config.yaml
num_hidden_layers: 16
norm: "rmsnorm"
rope_fraction: 0.25
qk_norm: true
lr_head: 0.00861
schedule: "wsd"
Each number is 128 + 32 x the weight over the matrix's rms, rounded and kept within 0 to 255. Layers, rows and columns count from 0. Numbers have three digits each.

# layer 9 MLP down, 128x320, rms 0.384, rows 0-80, columns 240-319
222136135104096121106037121219093085170088166180126136146102116154116158124081083158159138132141115132124188149121134058103155135120170138098147131161132134116138140163126142163162098169131163171136091100132148110146150111157110202146100191
104087121181144105137172110094153103160162160136051136102164137143114128166128142051161145207136158118137138176094156138105175099161185208084164122069136051159160104132121093089142117134161165146136125085118135094117081182176111146112135158
211135135050129067157106103110120129142116089117171158119184118161146095126068162104171139106128098096128150111127144219114147112142137151128187173117048140199132119088173144129091144137124133135132055164129141168146099105145103110151130129
086121157130115129122120154171137157123108074163114125130142116128115137051133142107113112120063153113159131128104141090101133130104126114146076136086127091141152133189133101147139151132114115151111084106156136140178157185147125156083186152
181093084107150125093147166084131128109119165168100075151102126187110135105159163194099164148088130080134131094151081158141134110129131094113091076119101130126145175119134133111139074152141104149149173150146141174173151120147142143153104180
108128125112134090133175175135161106112162063125134087163115150212071128096109135122144132159098139124138089188104124129130121080154180169095123160101135190146141085078106185153123157198178093125117153076120063117129086233122129115195118156
118121126169101070097151144157114138095089084116121126109147122133161098162148122096127137067115082111114113176111131151159166118104102122155118132136114108135089087160138186071164152139120078096162115134146129166104129105183145080103120113
087155125142174050139093138136178046094117136105136090135140109115148181111089175160173117120052166214131154084199111100099166150089073152110094095082094137064114141133168118107109136136170110125165152173134125128118090118183167154087136100
136105093143108141171098117132099118048138101132181095141153146122121169174083146133116114136162118097066125154155121064137167084184096113133140111191149055146127143129075113147034089162166189090160138115139108133098177154108110194121125147
138153199150163104107159123091184142138130135120100112188108120062108069093099142175119048122092189127114061175126145163114081103169095109131121092119124119125136100131105093082156106117130120126112091165088135096136132096125085134188157152
137108080161090128101154131068122116139134176135174158160161096096140096123111129104112127134088070118134104117145119201143096134162109138156133197054179138039159110155146139123163156131098161094079153168116125077140137141050180119097128114
198089152091146170126161172108090179130079120062142123123157111118108133113090146090148121090211090134171079114115075165121121168147146088168127054125116109093102135176079081106114119130117164092103213148109116082119122113150178108093165150
112156126119092126121057156115187134116161146135134110140099091079132149079162072097123089079088106111096103132083067101123110094127098135097099090128141158094120139154086120092120137200110182144114076163181124145105049075153099148090097133
109109091122116156183144133140082110092172180055074116113160094137163132128115156171124135110159125099072171173134119147140160133123176069080122149160108126194170172165140129137121147061170114120136129106086139147145063196122118111111141103
096125081130082136100136111113185137064137109152121135185118186143134100191182108164110170160113150176093134133153124160123057094161175118136189158079109116151131152121133198088137123140135093166115126126134178120152124106110136116117123141
153078159090091151064122107119146133134092102052049184106134138128181160125150095167173115089064169139143147095160097117046082138105131096168166108150122115130089139149098139116130132169118128121142151127148092143157131157139133131109121157
125113137104114152112117083136134130098134138160132149179130083111161145158153136124094140179139109119172104138136088144154076197187135135078114158121145139124123175130118158156103129172143110151146154121128082163104148113056145133150161086
132168145129079137105087062134167152131057093130145182101166084124095124175120175133103185133125141133144123120192123121145142089130146181099112103095141080108127099124128164067106106147072161101173175146133119135172121120143110164152135058
137111128127142070145089132149097106164147096154108147177129078123137144153137113142129077121135154156164144116140138122113166104113119173160099193152106129104159163133102117102123107114166105172124075143144092219148199104177130102156106166
103142156125111135183146108088138169137090165114163136107177096102140123146097105122113135114174155127155111167098147117111165148113139102137129122114085111114097111096132106091127086109151124122164175080163127128151157084076094105088101129
135150129088170171164119130092066121145145197163121168130141090194094139125144115122159075075151229149106159109071089097109130121102131175170135114135174138097141173149144143114124173162111154189158097117152112108147129126164121081124072110
133152121190093131210158115128084100143136127114140159118092131189080128134127166160098127092161144104126157089073112097191142122095094173116145122120166089155118152083035112146134147081089167140116111144091051089119177188085144172087136087
125027160103105128127105101134126116155079170120143170128104114087175124145094118141107103156140123154136139168153104147156096143144125189088133143100130105157086102180085163133154135112095153115105127127143146192162235112126085079116066172
158140137121173108110108148035089185116162123175077140186127149172110159102135122094134123172121225075159162150159137128196171107163145155088103068113103164101127089082116152053090127098129086162122190076161118081128093104154121106118155157
131095107109107151030116153112155129153138114147097088109098119091116137113093112192092136066122159118150135173130130087162171124184169155192108109113151134137123110108045127146147168079150094132052134091100143184155120151153080122183134149
081109142120102151141152140087150195145119093172127085164155088111111151109182106161073130118091186156097186108161115156135154157117130108179138171143108122134137132096138093177116082123112110128149175109145179107112132144157094112097092089
120119160097122127193163145184094105163146181220131143175121119100105118161115002141132107165126138132099167109162168140123114094136103138081141120090092098097133116157077135088144165152138068154090146092112113085074138140129146135159154113
163099126110145147152146100081102120158146094148107120113111137133098100111121081139164142106084123135161170128081158144122147110127115100091111059101135108190105113113162143168102123146105155115138126142139110120134150119087169168128142115
110182085104138147087104121116117097163039133056155102066105179104062090169144081128116156157121140129132119144055129124139081129093130094160091160082102088106138094081119128160084212203070152086090091162142193131104121141087114185134166107
121085127127086136120093131133099145078102176097120104100132087149079096126191138123142095083188159078135103129179155163124131132145089157147158126089184068061095134144102131208119139120084207156074097108180124120073086104181146121119108113
149117086101118097121149141151063172114068091147094141054131106181099163132106145141110157106087137080128092084127150142109103112104168152085114219089136126150125146170181124148154125118110180161072145119099132152108101130114138129141110078
169139141125131073103130161140079165187101084173136124111230144125120116093116104121129126115116091125129099126132156139128112137130104098164165097143137114080067168095120095084099087104099107090149133140163206131125087120109134192068152093
174057128161129100132165141116113127134140107139067072154172179080109116103160147065105102115095153149189102160137136105110104091114118175112141069085077137138152090079090186104118103129112048102128106084151114176171153078108089143143145189
094114166098131134127146173142159091162129069098090139124179168141168097107161185177168085127156090136159115093125138163139122144103150191145103072148138153142079102051158110096104157106150111089103115141174083094105090145128165098108126167
141084096070104162144147151118134095156098160106077164132136139090123130135120152158083131189145110115108159150138102134117152097073072088071132134153124098171113191187099158138087158085126164119111136091066120119164108120103188144117153145
089145123143128152186154091174143116145129149111130157112101152130047189134092131095142134099029128143149112126171169145125103116155108113146108159164183159127133177146114168144065092156074083101121130125178179083123165050132094134148086082
185168146142096073178075171094122147146126084076146088097173108130137115124118180121108162127098137126128092158129132095072100156166143159099133166136160173148146090159133140128151160072158093114103076140101167107155124093196113125143175163
111134165129158156138164148161158132084118125166149184132071095127100091107180157106134163150111132127149118120124109139154076094162129139166163117107194130122111077167131181203109105149139118124105078111155115113148145105091114122131132109
109096183149140120083102108125165090075131055134180088135151090107115101157171179055121103161166094058086140087099153102157160196124097166111124104114108166150112174121177115104148140136189140081185160158161138121136186116150138138072145146
102113189124195157175120138113140173135155112156114148084098182165141182149128139179201149173101131163148166133124096097139149195129109117119137165155134121131127171193124146069108125134122089118106102054109134121109113078101189096138139178
087150088041145137127124161087140125121128147128105102174122105189141126140112176129134140156111092130151073119149130065155139097143119118126105149154138077075112138134164082155139090102116164155141153109119161168116130144129157157116095124
150151151080117147081103105158123108110090157123094141131098145096112116101111159163127155110157143101151115146120067133094158183088129169131079136071168108134169149179167112125120101112110104164123108172116060129101172190126138178118109151
071130077140141115154100052141129117073083109147154163098126181096165129096128196131123087203156119103096092064159101145076082138087133131144172133150121105129122132175145063163102102116157149154088069179113173159143141117144139113164119122
025116109150113156134163109177132125187114126109197099129130146064168136140160129135111183161092064091131085098151104114125121165156135157082193112120132091107087116098083162128138157102081125136143174124142179177185117117173126096078095170
198119104106160056151088140142100088138152161166156130112121125160134109141107164185120183132194044085081092145167136068132112130171119123154105152200105145054142072089139086111149142115180111126112144161118129149086080125132121075159061100
101197138070174109178164086143149135126191137084157178145179139115149082159141151098130107098158132065192103154085115134135116119180157065163123133161093097071148169141140118161187114143134165085089151091165136098057114189129154144162124130
127132153089172202144161114122145127144135106187128092093099099188150162178215162114121128104123103153169098153148098130160130106137092161122138099161213100136152086126126080134181189146105134110110151147142054164070146160082135032123147081
113134155077161184079112094142149137167156122085159173162107108201156146139105153143129090115124124175119124154104104114123186127072170125170145108156103156089123121175112139149086123180180184096163149084186110151159131116130122098137146126
127093162163133095140117138169110147093120131169163186170102145141098190120130113136169202142102097083139138088160086076153157178105131205133169111096078089149096114157201141139114129093119131162126133132186131183144112255120161107179121141
131111098145141118127132141139140159104103143125075080113095071156077092169102117114167095113166111145118149171117113141141127095131114118164084152110107181139205092150116181085149143119084100130120171113137129114145114118101078153124164102
138201155137091118096112151116093117127095118119090089137120092138098074120077124118112111099165147099139169125128092132112170080140175157063171146125076154110098048145143184091146116123086148143169105126137130078090103099066112043144100167
106118208130145170083146153066203130126135135184098144080209124097210111104122111106132179055199073142092128084116160107163178106126151114134120151192190127131117067164220137123118137072128148145118097082134139123082141116074118146022160111
114099126090170117145125158130138121101171126088150111118182120134134188138113084149120114152113112086096099157202053103192123108141147198137137160130130124065187093141081115184154119150142118159132125137149072099115161164158114122153159159
166176125158159103143090090139079149172169111184117162167090164107120135143168061066181183121169133152107097166109089069153102143115128152120124141110092138152114164118156160130135134117139150075069148143066069128161106116118086086142103069
075106149157174120065091145128089152156133112149147161129122166162071137110145108112096115147104103075175091110129120149095130182143134106120073120110105087102171129175120125133114122144132160058082174125116111153099167122103109127096068129
099112139139166119050174122123103089163037159136121092131141110127178147106143132135156107120121098145110141110110036082154132146157141169156160144162111092095188102184129134081139136116135113212112153142094122072099151154111135136104098102
170170133106175137149091100041144072126167081109123096171133168101118109146097143109125138086145114160153118129160160077115170144172115120104123096114161107131132086169145064147116168196085117100161088171190153090217164140193113104117172093
093162137127159150092123169119155102130108125130122133107122068125174155163120161131147172131136089080134129145172145093127180115086138141150095124108153101142173128145118101147166082116067114105093128132095184134112110053181066167152140117
150122119160113118151186133090152045146119078153125109088101126163148144100118099140121178075143124156107165109116093153129136195081095146100156130073106101126171068131126109069159102111130122113088112126129122138116111112118112108143132178
153161140128152165142126135157162120119125146114160130079114111139128108156067183115222142107117155187123136098153105107136103158102100148038137132101058147107127102146150151138096148120136077167102130119123058102099173116142112050128085152
119083179154145129154086125116179104093098180162086143151172162134064165159113109132128104168124132164130136140089151098125121168111176160175082131118040184088164101100120111110226159108188124098117112105164153087150118164150101081105134128
063115165096120101132157170174127120127158110164130160113121169173128106149140087149209172023116105120126145088071210173113125138164058096099165098121166148122146156129129128118159072096098105062188211144110158119109078146120195111125135093
097150132116135156115128073121108196092138157114142139174101116189127151147173144129137121109109139052109085171077125205129118173118139145113123117134155087111128109163128152169103119086180161099202101133133187122127142160155091088087095139
106103043097101112105102132121125124185116150080167177087092106159119121174072129094106126122120072143103100134133105216107107113089142170104088119088066133174121113071121130166132075091156104095170147113151133080143088080145089113116122148
119125152125144098092086137097170114110134120119098134151128084154149096068122118133095118070080144142196094102136143100216110130175116054123153115118085114151070089170109111133100170135135107116122140111209144099119167138095111139222128121
068116131152124164063137119152151141043123103139134101142166110096155059172132077150143123172226164095098073141079132133130115129052095088111081112126150128076131064162119122164125126202082082183107093128118151102161168125159114118117078154
127113148169140079143163163093167094130114087156072107087148138104156116091120160187123103122139078143145083046084145117112059174106142160132069134123138119098076143152142110149112139142108193122108103122176125137105152110167110068175105170
128116181159147162090167124057118197095109103115153096160109081150131129174097126147142197122114123146134081110093115126053150146102116187142081136093080134181091181118126134142117112140065095103151092173139174127099127110139128119099141115
155152109134101150151097209085151171139123142096112091101137095096104176172152128101166134158110095077136124163125097218068150116089126124112148173181113155203170127119060128136153208121106116099113098095066158080188129135095119091079157124
094175162167130124125194214124114127164144110118130098174136104085124133110183083098106181117132115137146075109076178096085200172128149137107125134151132131113136060154117102074125151174152181131089148205105107128171141162165175156104172112
170169107132156171100155082153084184146116114072088135167127134102195157169156129117128144076107095098125125117142139136069181162145132181106153130135118086147134116095066127135138141111111145129103155147162128145145103083153154143141134101
128168087156148135144129111144196091131141156072106146093155139123173097159124172089109126140117156104096145113123143148167104121089171126123170080094102161145187139083100134103123148134097126153106117146163096155096196170121134156160138160
097106052101138101117100102136162091132090169141092146086086132098172091153177114118096128120123169147121131142132109139103114138145065158107167150088099110148113115070157167116161106122130126138136182174172131126089107116145139081162128182
118117196105131134152179146156136076105110134096163129169100064187123146165126135161132099089133165139113151083126055129088118170122208139147128159186100085140120118113138129078172162101111178169146113108149112096119149099114120139160103199
122113125114115166151154052131095178125098143153137170094138106180128084116122117116123133153184108165082138175139064114120156149110095152075081176145125065151144150140152087135110124120181133129135125157175099086146150173128174103154087094
103106083124108112150151088152126106130094135116099144132098095129105134148121114107105138111133147059170122105120081070112141131125095120081105182163083164149082164127152116198108130080175167134129101117023142114120078109175135099045160131
183123165105085111131157108108074071151103033110184171187135082135137175079111162121116080161074150100117124123140100103131132187127082091128137101138124065144074105151109100138119170153186083070129083170125088154094104138132130206123132104
174147115112137136150104125148156145153169102124143079115153119165135068190131109076155125096083145142133141101136145122127145145142086147168071133123105115050113103109103177071088121164067134168138123127133145109166162076136130151136131126
129144178099087120118167134070092156132112090080153158113105055130179124093126124113154103132134153111026136136102069195154106144187152138120163148121166149192126137088177151094079148165139110125156125118152104204102109099145132092065130208
090152166186125106092119084169136131150105152145158056176106120107144178173162171098156107113142151167119195064182117108086166143103216106083166100115144158129126117108163112133096162128111172178127090126122122162159113110138124174095119139
086082175123108103136087131098171145091055094106155144100126101149152099132179159129152111115071131159181160100100074124119104177120124134151104067087089143142139129099150120130150121114118146162137148118100136108143201165093093086157141075